Weights of a small GPT-style language model, trained from scratch on English Wikipedia.
Size: width 224, 7 heads of 32, 6.57M parameters.
Architecture: learned positions, biases, tied embeddings.
Each number is 128 + 24 x the weight over its row's rms, rounded and kept within 0 to 255. Layers, rows and columns count from 0. Numbers have three digits each. The size before them is the row's rms in percent of the matrix's.

# v: layer 2 attention value, 224x224, rms 0.211, rows 189-191, columns 0-223
# o: layer 2 attention output (transposed), 224x224, rms 0.181, rows 189-191, columns 0-223
# q: layer 2 attention query, 224x224, rms 0.248, rows 192-219, columns 0-223
# k: layer 2 attention key, 224x224, rms 0.236, rows 192-219, columns 0-223
v189 080:169133120107121117104128157123139138129157125110138126124079146132117124072114123142110129127122134120126120097120109125124158125130072103084116141114132191118133130121144141157142150105134124161114107142111157126126142153134096136121112167096116139082118152158051095103157121141157162147115094165139183161151102115140108095160108106129124120135109146143131118104195135170185153118158127121099150160164136137163157093130109134191143118101127137122097150130151131148104182149118117169106138109144186140119093116155086175140118146116105152100163090135091122111132109152135152151141126137129115112067156102157129142102084145124112117136131141143122132117122088129121121109119
o189 102:143118163119159164119128113152143098127082131151078113110143163132123134169161045080159110086137106122132138156138146118139110174127135170150103132137139097170130157107128142140111136154164138109173125163175152123121143119139148121129156113138125123118156106143152143149119098170146151140151134176128092087128134150125135141111146121115130156124138082150122131139087129114079127150130133096154124106124129089070126130091174129104104153164133113082125127139110136107122073115110147147145141157092110105087113116096154092088117109137117138130134146150119128172145182158128085110135134102107108097123120124100128121136148097127109113156156110066128147158121115120154111105120
v190 089:122159164117124110131119123102120101118116117107094168132141127124107128143112096136179120119108086137168145153141140122116128111113072141096140154128149103108152098122138162096109130098104114145133113107118124108102077148191140120118129203102129114150094139136159144171142147094121159148108151186103105116109138103093135113126129120152090132140137142110127144131128112159121146110169140145097140155129081128156117140151135098117127131155116112118099141122139129094132147140119153083092122123121064091093173125140138119146126103078114119135130130130179166100145151120154144124070144102120154138132093161095118147150098158177103135119074111108123116092135180144152109110150
o190 103:116112148124111123137136111158124169147130121142118115143131134147164128140140170165112124105090164126097100056086106156120150124150165118137131123156084114114122123161115117167095120126139128131163129119177123142170137097082114131141163086142122131154107103141141112108120163129121131184145122132153109134150100111163102109191123153097153083090131159103134117093137138180099102164113114135111133113127133157112173124098138122145128138092139105165146126104146180134108187146099158144164128108150154136109108119079130121128104146132129166159124127120122125118124101102125076123174102135172148162137127093107130095161183143119141088117115130112137145155120132125098155130113
v191 087:073192111089160076119132138096109118137131128115098133117088094116140155142129124092109146152095126117104112077094092111130155108140148136116081151104138151135129159107119138127143150113154123111132148113127162143091159115126129134123133102144101141152154134081112114101126133096138147124121115085103154198157156105102146147104156162112184150127131206165132131138167124140164115115140103164095132132107149152115112131103093128144119109131117069124065123098162074139142109115130120141144161152139145154151107152083116130135110101120135120118094098143143111130133138132120103150115139122129130184136139167170115114132120141119118123162098140149117138103120140133106114169160
o191 105:136135143175155156149115097130140131121090110125144108089152127110124101145125137072163093130170163115141188134112160094149125160103119140098137143164129123164125135128165161149110098123080113130110137130106122107155141142110125147110131153123133139093109160133143113153158106120126121092115161138135167058103116165143095128137106122116085112092125113137122134120181136126097136119096138120133118130123097099131110113118151100130099128079143174096122136140123149148143143146129137127105133085125111095086193094141127109116125108150158118109179171122101127118096123111123145112139121117141172067145103065144153178121125160093171093149115162123144135122114104106129112121101
q192 105:115145146137139120141108104079135155148114139167159170108133106116152108134125114105106156119117159124103129121134100144130146128153108138138120111139131096114125138141112114127108168087117133088153139148129154107085109103100126152184165124087109126089147131127167154109128105137066120139096130130118139142131108139116109146192155122174079127122135156148125106119100103163119170127129139147129161093167156103103098122121121140181121137139140112114142158075147171089137143136116164157057119159137093092102077117165138117176163085132133117111076107142172137121107145167114129120150138170144133131118128114155148133088126142102139133118151128113124155095135145095116127129169
k192 109:131125132147168114133118129089148132105172117132141099103171100134116136111144121129149101118123142097089118134153145129134115171115111117099136164119145181105088109117161134128119180141106106128122107121146176121145148132062081096145156123117120113159143155143123118122125137126154106117109073125115132092116113091141157123108157156154120130133191143126073147100148122177120124151133087111153131126101113140146129152115135095114150106114136154097138086090125104140189115102107147128154082131134090170113091096122131093178129127155134150136117131115159108172095116104127108117082128157135111092124098139105147114092129144134115156138117132085158134096134120128177109178150
q193 097:144140100165120090082119152138132158101133157157137137140151110117135131120152121178085120197113125127137112093138133113177113143145109145137138074110110082111142111135110139094151093107134133127140131181150136168107124123099193095135146138088175094092138123119119166135164133130123118094140129096164140161102164145100143164102153136164106137127099115127133146136086133130098104142094159114123116094115161157102123134111151154118118141123165130108115130122142108182155150140137099093100157096105073175147143113164086118102102124133168088142104119143130129160150114137107174128104119128111128128139132145126144171124118108104122115118145127158121170114091169142131129142145
k193 095:118135146124096118108159130157097158115168121115130163131109133135101163124107118157148136105087095139120141128137109092140090158162088130115121131129071140110134111150159152114110093204129121102117161122112116153116119130123116138137129099099107122106134127079141139095137127166153102098116114163137108120144097167159139128144136133148128086133145109075134138110153125160142093113140144110169104110098159146117093121093128109126095170119156113157144117134167121141174118120105209127109112108165134123130092142121120104153091169113141133145179138111103101116109125154154132138104151168131135130118139116149117197137132146129085124094118184119115100112139084137179134103138
q194 103:141113101099141141153157121099142090132143157146122110165143129142089102108150126175130118147153173091131144174165104101111152171141115098154120151181124146154130096099124106119105126117123098164145114129138122088169145101179088129109151125130122086129112088141092093142101135142149169132191157147122104089157120120153146140116146069120160130113164083126105112106107139121157182147116112162129144102097100133139116114103143085121133128146167107151166160139135125144111147128075130132141104133092196115126102104152146158111134099099143145115115144136090157113110125157133070124109130119113133131119148136129135158121125152114120138131135154139158114120128078145145096123120
k194 102:135086112120084125145153167111157107159168156153114171195078111117190099135103097091130108151113134094142132144115123101100101131097104098126082116138132102172148158117179069118150161133104153143155074167155106092161124131122176130132132116123137100089170159124147110144102126138120107119133141132121108132130133111138123134135167080136121116159127135149145099110112141153109111114098139143133140102112135093142078119110092123152104119144133102171102167121142146109141141114152180150117106136112122119109135150059156101083150134158169118116098134150126131155103118142123132129152133141135097118119119122142111096118130142118123132119117100152154109118141091094138088127137
q195 104:121118151143128135148126159111115131129121117131114120113144117134190124132123116101167169110082146140129115147135096170113104168117137154072136127107140110140116128154112125106110143144115091092121145149126178134126114164135130130145106129093180118126170138122161153127151113115115093095131091144093105110081121135143166137130149116133097169127163132153118105111127097128102107080109154098095127117136137102160134096126125122077075169116104152150152167103163115098141130154159132132049113132102109112141147141140124084124124133145133154144139115096157121089128115171108145119135149118186136129090135137087117128104158170153128079112087081145141156124106178135129158118143
k195 105:127095163086127105098180109103151108149091121093174132115118125146125144116140156112128104124118091114133148127142134128090091164109097165145114163123109119154129097135106110176138146133153123139163144151147140133194147065127142176139139057141092137153088150129126133123094114112129105113191142111114089106152127110095162135116123129148103139124132094127091138122135115158127119132146166158146104160170128134140130142127113095116081088131127149119131160103133078135128148161147127099088132157151135136147135129132079115137162152154131122116110181115110146127126109111147108163106132124106168148118084099104150167117115188137110126135139154115106129162120091126137148116102
q196 109:134179137130136125142110159073130173130106142163151150102111182107128148151120146124147132127150117119161127104126104125152109124152139120083126137106112093130143100116153079102146184124114112100147175159099114148128054124134148168120130105081129124091149150111116131098131141127094118147111152097113137182086110134153144177107137140182064154131125114163115173131107108117079128149100146130102095098113115122114148092142084120145125152107088105137138147091177117143133139094102129148118128123094151102174136119086111157126106125131130098123127136144124111137131152131123105112108135161114137132150119113149115148139118116173095165111145100124122133139157072139093128128129
k196 104:105146144070115117087116095166121107144140141128150114132098149099155134148085143148117136155122141100121112106113180134117112091097101118118151164121127122087160128157128103086161109097078133095113154106116117117147181152151085123105159106148094136112139090133133134064159142107103093130116127084119130142150135116132152156124163120153129111140164126124103122176121136074159109115121126130119108089109102105169136141108118085129115176080139124133136155200142154124145105138109109106140098148122130150157121103151136100135160151135171128175071130120118157141151149112151131158119161129127135103149106152155110143126140126147155128118096132122116155129106107077118097157145
q197 102:140159078115150132129147134040095162130120115138106116117123151113141133138135126118121101197134126121111143133176163156130125154125126130114150124097127123157103121115131148109103123159133154131081133171113097140133141135086125106155126158120121136130125147135156131151091112151104112096083136116124112126084100121092165127133134127144091162117119154145150165093081168124179070131082136120117093107096156137108168120097131106104124112112151134133154130110164110141104139121146144133112164156105103156129141115179142128146151175156108126108159120145157112136106122117111118132091178151109088129135153133149170115134148175085129112157124179165119129092167147115119105118138
k197 101:169152115141134134098162118095124129089143117142127120087176076138100130153108161158121078138141120101103111124109151142155083110122107108120138139102132146133112124082131145149134113114078158109134134105142139153131128142133168120120118122101142142128125159107166098136151130118119113131117121053139130119122143129128085122186139127164143121110124082144139133095096096169166120141122110181103173097132168128087149127116115144127143110137153086153138169167187142137127153125140125148099107127132154091126117149136091099148142174127119108164152155155155142127137089090090141112102166156169106144119135139131116136140109141090111155111165151131140113093184120083141122107133
q198 094:127155101138154094130066178138142187112127097085130121132133148059089141179117114150138107131137156127151149150092154136132113104125142143142157118081144151129169165102144099089141127064117097109143154110104126103109136162101135158128119091131180172115096123173112182138102162147096113156160127111122140133065126162097172121135131148105117135131161112103108162143105144096118131095085133093154143127118149126115113133108098114130135116105147153114113107132117151124094161145105155167067125126121150103145069154147110131099112136116113140126129111105108134121091162141109156121109143104109105116122120102146129159138107122123100146135132141131136124156109120111133141132115
k198 102:144138152117079103143100099149153086170100122119130140131129157120098123112114157141124133118128121099141125110139099113108151128118107186131129120140072110097113136100096105113129173139105150153095125127124066124117144141152121148121132105123141123159112147119096137139144132110114177116124083133106122117100089085167107158109107159086157117128120153179088130135162108148154137100100138135149124105135093140108144110132142122163122087090136182148111153135196157155117098110085136110130130093127119144155104107127122137119131165137138139138128111142102116119106109136121146110119133179125128138097145140093174130099065178106163137141125179159160126128131187121096106130092
q199 103:113131143128138146161135097102176135118135124084095122158130125125132162107145146101118116088167118157127157151078093141153106113098109138120134134100101080116166125109151139115121103147134092142131139175067091114145135161174161132124133139102085135141151085136102104129126132106107136120135133130109118101147110118094133126139097101116126119165132176151142168129140113127172102159147115120129159098091098128103153133140180094157097136108147120137104105095148126130149177120137116120142108103202112075111121077131113133118168144107153092170108174117116084133133138118138124086125141076123126119093128105125164158132152095139109150153136122132156094093155136115119117131120
k199 109:145072103143168125164126152136126113116116157114122151130097110133104130143118160143141114112102130144161120129122148109132098098084153131180121137119107124135121123115126143099136104119147119090163163129094078116156114122108189108145111166164105145126133075139078111185147075172132133105110065103157128095165164116119113135117150133160144108124093101125124121125105175131185121109142107126124153100154157131136131121126129114107118115163082172137146117180148126138131136154141095098129112117162135165123141142125100127108122134117094082130130092158106140092151130123114125120166146112161148137142127128137140090170153161087127159124144129074114152130115137162089119121102
q200 119:148099168122102170103174146084164176120125099098126165150112119101121110122126185121144138112113165130097115066146168144120136116154143086154150101111127095130118149167117126140148133104096103126117160153117142143096119092119135133116080186108147141077111130162167127105082144133100144110147123138096137116111118133086137139107124150159132099136092116186136179132103128175113067129110109103097102114144112118151141156148128159111139128163134127116105139104144103138128108117114135161112093179092162105149142137144119130134142144079133152129139133133104112133099107128129138157137123147160138127129137155160119152119143162142123132164136076131124108104141122162158075137138
k200 109:129178159107173165130120108107112162106103124123133129114146072104148089104132099133130123126129134145134104140150126102111133128103139128179088108145111134113123082155145088136159141137097103136109092107140133151147096095175156152119103137158132115188140142132137116161120133107131131098140145119105136151101151108128155104084112118118131164146166126088166130157135109116109172114116135136143114154138131135157133155101075163127101135104138157128114157143150114080109143146149176130149118114093169166133090116129050094125132148140132135148108143091181133083125123114135166124097114137164103125088124131117125151177145129143105111104112118125122115135146174134061151109119
q201 094:117110113119141073133106147112112144167141154124105156154121138161129090131128152138114082100121116103146120141040125142150097126142115108102121110111129148128118141150117133147111165123111147140121102096145107120116137119154110119149160079160129111166126132122118161136140142111143127114136117116099067131139096146130089176134167108066101131129129144146135124169152136132167158142124112153131116145110107085166113127149128113120111137116109073118137122094103098159103133095113149090133143141117085103142150113085128151155122116150128142127136122097126121101137129094187070134180177146131114137159130169090101169126156119182134123119090120150131102133119095140133191154144
k201 099:116135088132071153122133123136104084135106129101138135126137120194118101166059161138130143130110094156122127113147165126135155092119127098143109155094105138094136174169105127102124126128121109123119141127154154105150112154137111156077102112107117194135149119138127120123100137175119113155139119064117146177084155129142172134123155147098103134113125159158107142113128166121128090119097153122140148176082087156145139138110096134128099121113140097137130184119135116153107141167118140128121118163109145130136162092125124160098128149103119162141089151149125146120145143113159144106158146098138121140154126085134121144172151156128106146124106090119137166135115117115130137150180
q202 101:149151167131092168100143148108114129139099172091140126118149145156129124125146108131133134102107087114109133111120158151149151141115102157135144142122146137115138123103131110100089144148134123118164135183117128087153096104142057130130115095110140149116103161117125124119103107109099089099150148150115131151090154121170128172096137146159136125135138082142164076118114127126116134163112125082107121163089097131133104063061140137114113126150145123130127124106133101115141082133102137151101131153108112110160141148139173114111094121108136135132110125159144142105081129136197132095139121132119132111106124142185138122142137152131121133122068183099163151107132084134159136097130
k202 107:079081125121101135136147144108133115202156136166136145076107155143115139110092133077141098124091149128127173154155146119122133104139112074162118153122145120150143178134152126095101156133113175136150131134120108094124138129124128131125150116126145094122172129116147152123167136137097100138145116136123136169111135167157104078149160118171122186182153119077113099099117100117131122137096130135140085096108121157163147117132157139125148092179120131104151142143163111087110156127107145164138131156128106101133098130140151134123131105139162124133110116104158131094123152133128181120099153125133105156161096128141122123131123134130094099140104112117175169154096127098128141156129
q203 106:144081107096121135113143131149145129143143134128139188122125167115114109117128141130099114135146197134108150152126131102169134146124134109151142152157119125181088104110101117122124106098154151129079104117171177179129131124158111106096119160177107137170128119143140142084121123155106141193118116127131165096141121174161099124116153112128184089167112122087141113119127117095134170155171100131122123149114121068107126175113115121150120142102127107107155144164119145111147148106095151162158156109131116134126095160117152104115114115118166143150157118104136134143078120138156104145099139124119108135088138142091084116131148142153134110134104138170145107105151115147108112145126
k203 105:089160099128112120100116126120141123106128131188087153176172147141140170121155096126123136129131157101134124157094111127119159079117114135132146133161128144121101156122151144118170132135096141198123135164126114132149098154146100113161125141137180148100104155149161187153085169167088175149134136146114112114125077135095123131103152137138139141099095132097117143130128151100148105146142131122096133121142112122120128129104132145105113093138149096153119128123077129119144170127117144139076140085115107143118083164118118106143147152134108117102089169133157178098145106110104150126127108117114123159152110113110102112157072100094110106166152099119109128122094123129128106133157
q204 095:145163144139162145124165116088156099136150141139139140142127119135116125096113151159115093140125177154144124133110123156113125086118131128119103182142164130073152104110123116154136126128141119109157136116120127109122114122130139156082129114143149095099106173144130168141102126142157159145135146102146100129099164146168122115057143138085114142169074157134166118142100162127130075131134097107146131135138122164097113122081167153133148161113089124103155171060132140125154107075171092112130130113103139114160089122177143110106117115144123165125103114142158099161104144110136167108113112096164124105160094143111149101112107129129107121123143109127117142149150146156131140091116
k204 094:150089093105110121130098156110137124121154125136132111127109151086127095146103115138162112108109142134157165157152115156117132121111114111097084118115126136109173158109142115120172096126133149123121133116152140186128090178081126131110125113107186158156133103128123169115138104173128134090127124101156096129148168121124121134147105132144129141150094171118142120120108148141142093129166149147144080120143142148136093132132123167149159120143117155160082155153125099091124081138138118111127120148079097063138137128134129142099132111124136173072133108108097127128117109148133155124105074106149185093133123090134129093110089132099146109136096184115116102168117137128158103145125
q205 105:094118107120200116127141107127116132160124090147129134143145099117185101132141152125142155119132124142115106131156130074120135092132157128132131107122109079103116170109108107112136132099164077130151143133158130136140099100111112157099171105113138146109137132132148136165108118144137074162072130085140151123111154123177147109127129128094111113140148132130135125136149111194161164098168139101107132106106132162124133119127107147124098141090147159139136119112094061165122140108132115099127177142097151114160141094139143107126108112139158129117108131154133099116082109104131146127130135138097106097146141139039140097155126174165138142110139151149104159119134128157142150122107
k205 101:108126119092129084129182081149171151094156130119097110144103111170110123127124126103160141149128120117111118114162153116159127148188103094127115115119115135107111150120160129123110155133158138166084164148117137139157123114119117140114111153136148124137136120115119109150135109126094109116140092090076181095135170128135136169111150115140115115134108169163124152123144137148141130123153150163153141099150118136139101137094125115099170168164088143066078139105094120123138097132111143150076150123123149072132119090153121114160137125133130107140116158146122106176091140132130107179150146140111125136157175118173116121146126136101136111161159113070125139135148159138126091169140
q206 107:157115135140107144144133161132146126118104139116103099146112179156145158101139129109135173127050123184128120120127121147135091108142119113135155131123131138091142154105123080099127126119128117122172129109190109101097131129095207146104114147162118073100139129114122054120108142116120155112082130138137136156125139137105115111109093161152137138112132146134147133126106155120085097128108117157116105141124163107112103104146172136098141099157156123183069146121149090155150153123126128136141117118156170119120079107105115157084134110126087126116148152134130091127135142171145124176127120140117138114102180117142131153146132136139128166139134130146136112144129078142098151126137
k206 111:094171166144127121104151091098107185107139147136118120111091145126101128129169089132118160126140097137123139174146120153124112117116125140143106147111127114139148142166108108145133132145087087093175143115117162133151129172157160141127110139133088149128109096103127099108139115117128092116151176127158136121111137086073051157150102177115105155154141130116151096129162139122147118117134101145122156102135145126091131127149151100170159120134133143117153128111103130124169091133154162096131154103111139129173161123110137147096091088140103148140123093118130112099116133169162186138153113125100108140113180148146137140137117085088088129123115100135164120095098133144116123145137
q207 111:119106140118161083141145158184134101154137092156103172143126133102089117140124101147133121118136133132115144114175096088118119091133142141159139150152141126120094132131108112145146145152107130150121099124100134133135123101167098106116202124139120162134135088143102095118153089107121131168089117172136139103163075118143076133132105106092193099111163123101131176147143128142146109174176110121112144140070138141152115145078102106151107129075163113138131105134093120153138125155076103098121140130135109098149127128146139148177113125114115147129140156140136150141105119133145130137132127097130144152129130117069100090147137151138110157155168126144119112097134117129160115122142
k207 100:080088127103160113133122119131112156066118114100103142125136143126128107095125136178101194144110137145080133102133101127154118116103112126119137129118112094079124123133146120166138107126104119170128105117133114140139127075144090104117136135101114107143139100136106131150170123125091139119125121137146116110122124144128119125109143093119127099089117144121133172149142114152160123138138157113124125133136125152137092109152149144115128092152091113084123100129101064107134130121150130117136123130181139135152153156164150105142164138148191118173125132148100130147138169153127096098116120202145140117122168110073114106150072132115156092184130079113112120149106143103149090143091
q208 113:094131134132118136111128111116172139099156086098174145116155156103150125145138110135096136096073110147135161073134125166080144151128080123114148130150090115120144122135147115099155177090132132099137136130095153084085113139111116135127128101103118106136184158101154087161143146108094136107154124140124104114098125126181191159165109127150140168125140110113139146095127115120105143117116140115128110129134123086143130096145097134119143144174134139077177127096136151126124122132174097179100100148146131128152153117138150090132123120133110125155090111147120100201104120115141165177113102128144137132108131113136146116089156141120143146098118108103147135109118133171120105136144
k208 101:109131099142146151108097059122144079144128086133117105110081186122136093105137116175147127129086144168114118148162112114150140123172154107116141115133141093100124158097095134153166133113116135142145148139171132104141151099133151102140124076100125123177111096137148119161121135143143103114157142120140106130103108187132115085165103154140133131155119076140114142143099130155145128135138132145119100109097116204196105165131124112127134136131127134103096169100116124115120118121118160134089137116101115135093110129113134123111137114093111137147114145146156124164083136113117144176136118128123121121169123141145112130096087091124150158164128153079078134108150128125143135145115
q209 102:121126137128076132108141094148160145115133112142107137134120115141122144087115121106138116128099138125151152132166116123120111124124113108162130186139156164107138152135134112062150145087095141143151156114166166132145102124106089117138141094095145072113118108112128152067106094123119118137124144150106149115114066136136164117144128141120173121099127130113117153098166142132102092124113117136077107146108106127102132101117145117150130162182148108133124117144076143052152159120098121152138118127157148143116116146204115142157123147115124198122145136138169115146153107142115112119155137151144108127112147093153147125146095139115130107165125109111141140114138082137122111131195
k209 101:111122186124121109134133099138153168144148143168135151103152078149122146081101087103129134068136127123147173162150153111165107149128154160146140120114146138140112166146115127149110160081132135127187127115131169152112150136158118127155108107130200112142116120123110198127150151122108143172116135095176130147143094110103127126124142078136143107123158119107122116109092125147101098129118160101141154146166112123159108127159133105118148117147132113108099120122130160102084137093104152127107164110092106176126112136145133165110125146101145106163144136095101104153125139152134085141091080121116130105112114117173163113137141115127152101113084132122141098132125142146159137149124
q210 092:150139122132092155140138116114124121086087091152116121121091163117130133121120103110109164120179109105176121088088123150096171116129120130148102114081132127156131159125130129128125104084153152133146125085093116119134143095148136087121182103150176144157140161156108125136136103119138094125143105131121108156144131173142184145134080144103152152159147119108157146189154149109147149149117146126145109165125076123152086161108147087115110161114160114152141128129119108106143092114102134124146166100155144072133125135106143132105151119121166108077135128095174135149144111119120161101108134110119082094110108190103123136137103111125107128081123134107118134120115131111109129123120
k210 103:118109149163092113122143106180127149195097127112113114094142140143125123144124148117121105109104090141148108114078140076127142105126108107129108098114110143127109107074138143122145126140164144140123202147128108145116131205143145098158129123137176096156137118122123127122142116121155140167102152134109148167133104140147131118114096092114122128120130185107125135142123144111160152133125101112111150107136107111158145121146147135154129121140158103077122126114101094121102102161089121154123145077124157135149127108102101122129105145117132137092158115143092202133157111146114132151154121131103098107184094122117084129120114164131160121138121083131132104090144072098151113137097
q211 109:094116137159123173088097107121128067130120131125148148115113084138100144138125120114116090137135135152138129104143143095144132113105120130144124161151138090129190105124118151161119120077124159129095151092113124134116144091104161139147111139114127124138131135161156117106168117146137133088152091157132126114086128149126175114174145121186136116144107159138093149126136122138103112173139191148110151120138123121142145136133126110142138128120122176078192098089197136140124149141136115114093145090135118105102137110141140088115105110133123089153122096114109116142135143135105141170127101111163162175103118111129146167115146143131107114083112130144105152083149090157125130179146
k211 101:092104127116142132169124126156144135159136154121116153119107143162149144142118168128123127124121130149093102138137117116113107092128119136119133126133092056151097094140128127157166088134103126160129088090138102135098096114100084110104132132132118114115069127150150127178144109134114063130103132135146130113129118151095129087129160160120121101156096143146098110140143146127123127141141130157094089118137104111118122098127105128110128107112134104175114095100099152137143134149125121130135124095161098093103130155142077080153121124102138068097125162185128124156108108095128121108116099151137122139195127106096143170138155115136103170124146114082182099126117157121161151131086
q212 107:141110109131136116116107112158140206101142150127131139122171169159135126140119060139076140169127144100116108108119108178134120127169127107108133150106113109164097095142113087127148133125109104118108171098122144117091162148108091122133153100130076134164156129132129117156150132151129143142107100104131167163107147097105128147165133087126138141080142162108108129107135117161131132138124147120123130130088083175098126126152165156142166089122170109111156127136158176134089117149148144145174132103128103152148160125107124102114122152153093157156106158150105131144150111134101110132122130131182119083111118119118135153134135107147126106149113134116184095133085128137095110119129
k212 102:127158148120134157119116148143125152088098140155137096129154161098115151110128101171119133129142124130119088123110155110174133161141117167136128125143084158160128121106117114074107140107087119108163183129095131137101119130114067159145130168083158146112137151160094141118143118170115163135138119147144128127108129135118095131131124118129091101102163146118165137093145128153138111106099165102086164076109155096119127106137140114202152132103120147073158130123144168117156128115113117139129128152110135092066123147123147140127111128120119155120116081167163095118162165132103161138160148119084121126109130140090136103093121135095113140147130140116120088173122118125122157149162
q213 106:144134114114167145105112138119105132107142128166160150106123114082111140137101094169087109131129136133130150143136140160133084132119115062130122145124125066148134086123125090120140109153090125109114140103126139124098103114165144121140115124095151097124185075177145145107113126158128149138138140098114115142110158130107089122098139167134159119148099112130143103099144161130139080131099122150123132138165118111129154082129089157109106148164097139136165131103153155177108136116141081127094144134113103107134131163183132149117143139119164102131096120137141144123174086122149165121164116114139154123143125161108153146108177164124121150150169140134073092123145158136122110146175
k213 106:151109098110137165119133128147130153113154104189082144165141173097130112103130113122119181138097133097088135128112117156159135129096139106114081088098077142161113132140157140089158133152158120168119100124118171125132098148154131127155104131143118143117127115119119137108116081155120158163115124130158149157140173144139109183078139110141136128090128119136111122126088163104123105129162122129155114150091102125125141149144125110091130111152137129181160135176095123105131150118119152136156154173145138102142108139089116168096143200108141160112134129113126106130151130123146123112153132162170122125113132094102097123169080109150106142149169114126110136095110127124133085152128
q214 103:131157131104150172149198157130104141128114098103128143131091100143153105142141058159101131131109144131142128109141121148085113142165135117141166097095091111131126115125133142137119136150157083111162123133142145129128124162104152150115158143116126077126105082141147114143151140108101147118114126105138102146085111102156091149108086078113143153119118152109140090139132134147144079076156175117137141062151126160134127118136107139114108111104129166113147112106117088116125147123118138138187111137098148135160116131179125136149065131136145153076147124123105108110105076119127126142156116132111136095164179093124160107141111133160134133148131119129119157135144152162127120129093
k214 100:213149145148099144102177128126156122114127081118132120122149109091107134116152120062114147163134130133127146134180132130117081132151126125141165158149108112173112181079170121111154118117156122134101093138139173130132114105097125126129142130112083108113124084106090130135096127146096093134149134166139124127133138110158114154111170129129144106154145106127150120109082076145147090104092119101102151121152174148130167119143113122110122169120101147123070152140099127153125129142150164141157126117106130101137120127146151119118096139133118118106133158130100152144111113152125136121154109110102180099110169107116147104145126117127164131141097192120161122091120108148115139121111
q215 097:120128170129133129157103121125099120124152071143101139172136123157117132177188115105156155108128156109114122136154110110152172159135111118055112124111129142076154094099146130175150140158152112125145132129097154131158158142116168091153145113117138161156156123145107116147077090160159096088129116118135147118126143157139185115162078111148093126116112165143128098131165178156110129139136118182145120183134114165121112116147099128142118137109104159135102127119115128110111136112143142102089124098143121109103098101116149138100135113093098167106120123148135121158129125133087125098138138120112170167154105134129165098134155137149144153133103140113105149117136144100115129150169
k215 103:110125191123120139161143131154108112118102110132132119159119130131178115163171154126130107094148103147133118120126131132069140159190134084132152113105126148084122148098133164124135154077153123134158125097164112124120128101118158175153185135171103165113159130097106112159150114111143072166132113110166117128142135149121149159129116160157138120126129140134099128159137130152080120106107098105145152136133134085110102150124084146143132160145103103115144120120124102111084128118121116159139117084167136159149097138156135138138133095128137112101139113113073068146168124116092105126145143151143124135162124119095153130111158145118095159082135086103116100115108131141141139144097
q216 103:129103121120144091133158085118162134104110134135102107102130135163127120110093146148104151131133121129157192164111150126131120131139129156166100120174155109150138122133111115138140134133141114118154111130173098135132090122127130104131159119134112121139113117084144126110113124107106162135159128182130150108119111133149106174148130133133165098159124091101122155131107106182143142141163128101101125137171151111111111167118153057096148114188112124129145097158096114118060128156151119129144129079155121173099118138105117123110120146082136106137143158105092131105128124095152108116114167101135146118091123115107139118137107110106122116107151175134087077156173149159187143100133
k216 111:118131120161109130161107140097139127120130132113171101114111139112140137122125125122154120167091114156120119184114095090125109137110138161136046115128128118117182161106180091112106104137107126133127133144158153126163107120133143106149106124084164155110080118122170115130157148181114176149164154133086132145145132128137121143130154096161138137154125149143138098153089138087122167155101108097111131193115160165097133149153135085103169132128101129139127120169127150108113129104139096157101121148140058168132136073140125115117109109125111095163163149138130124101140123118121122113099127150112090128125118148144134129146159113107113072127149110155116124140122137174143138143132
q217 097:118138130123115090091153146118136162093137119142136127156139117161133122105113091173116118121136151136119137127135081160096116116127131130145126155091109191166123160135072155123144138134146068137150113136177109129094106152104131109119097160128115105146061071135128133104101096118108120112087114153094151103148092113155099178131112111115147167148135147082115088097153093126110161169151100124100144131114163107111103136142141138148177161126134156116159114134117153145132091114132085120156115154202171143131094131104139154109136137135179159160146117148133137121146135147123097111128128108108103126106170117121110122141127115146144128135140133148169172134099143114100128128135
k217 099:137153106144148124123176127120082124094083101134124128115121108147116134104209066175085132174135145126125127158104122151098119103097163122114122093135121150117172128084127109118125146109131160112119142162133140161168104129128118111091124139123150068122127115107165114122106123122123117124115134161136094120109103130114110092115196150119157109133082149102110151114116173103118161096124158130168124131098098113121117115110144126109128102121130113119131119123159179140128175142100102135137170111105136129148129130199147110128105117147113151139084128155084105119082121136119165124120136118097139104137133142145121104152139179144147145085142135137103120167105095168118156119150
q218 112:150160119082127162138144140089150156132122087099105106157156134108119140114123129111168160104102100171121149067137172105132102094106125103144155141116110129105123140142144132115131121124118084127169200078120130134108131087114095135150128137110067137139154123156101152150162100101120111098129109109116126131123113088103115151096151155099091129138113100161145152119137101150104079152082136116104123120135115107151196108126104143094110109145106160099104118108124111118157158165131162147106133179099165108120172145108159132135153132126091134137112129132140145122129154159103131156117161096152150092085150154123118173125154107151148120136092100140130128133156134149128133118131
k218 109:112117144110141150140157151112091101131124130120131098113115110117148092142101157092112140153092102139143129098150136135128098162100149108186155171142079130111098092163088131133119147127103129106094169135121102114169098167163129133150102091132145180129120111087113118151161123089119128131138138129082105119178097132151117114107135154115156144136153167161124165135185118100091146110116137107105127118137129170136133097141102109136089143124143133119114153104174110127120167157137140090138097160157108118115129121126114129170115148124119102110103118135140108128116085093121115164143121060152125160115148079117134157082172120173176137108158127101138155123106135128114137140113
q219 105:123179101153150112130121141076191102152148153132131122109127147107124169128129175117151128116125180148129094124131155150191164123124066136154156132161136157153153150078174090151114145169166111101153098127131139088097096117101118145111144112076092130134128142150125102125109134128103118096123151125110144153110144125089120113136101133133092135141152113117144133108154090155122083163132120118117133119095187156112112161155102104121144124125099116144103143094129116122133110143137138097115129125099115114127145103115118138136158084141119166155066126149171166115118166105119137124130149113085135125117093136122110191141086130127108128108101142139135129113168117116148164114112
k219 106:113121118098149108141133101103096102104082158137109132169125136136140164142145158142156133101104105151120116121152086130141096126145102154092127194102114107097086131132127109122104125114144134124123099116120192078144137170129142140089128126148121129155140089140136109123136102158160140076101142090144147087157132097120131136188097131148113131129145153100090133112166139113121130085124129106102113089124165119142164124100130097141076073136126106113137152126134091155100147146133117180130125139133125119140130099157127113159137118156122103107114133163184140105095120145167168145123159158170137128160110116135121159096140153088156101113115131149141124107077134138123160143172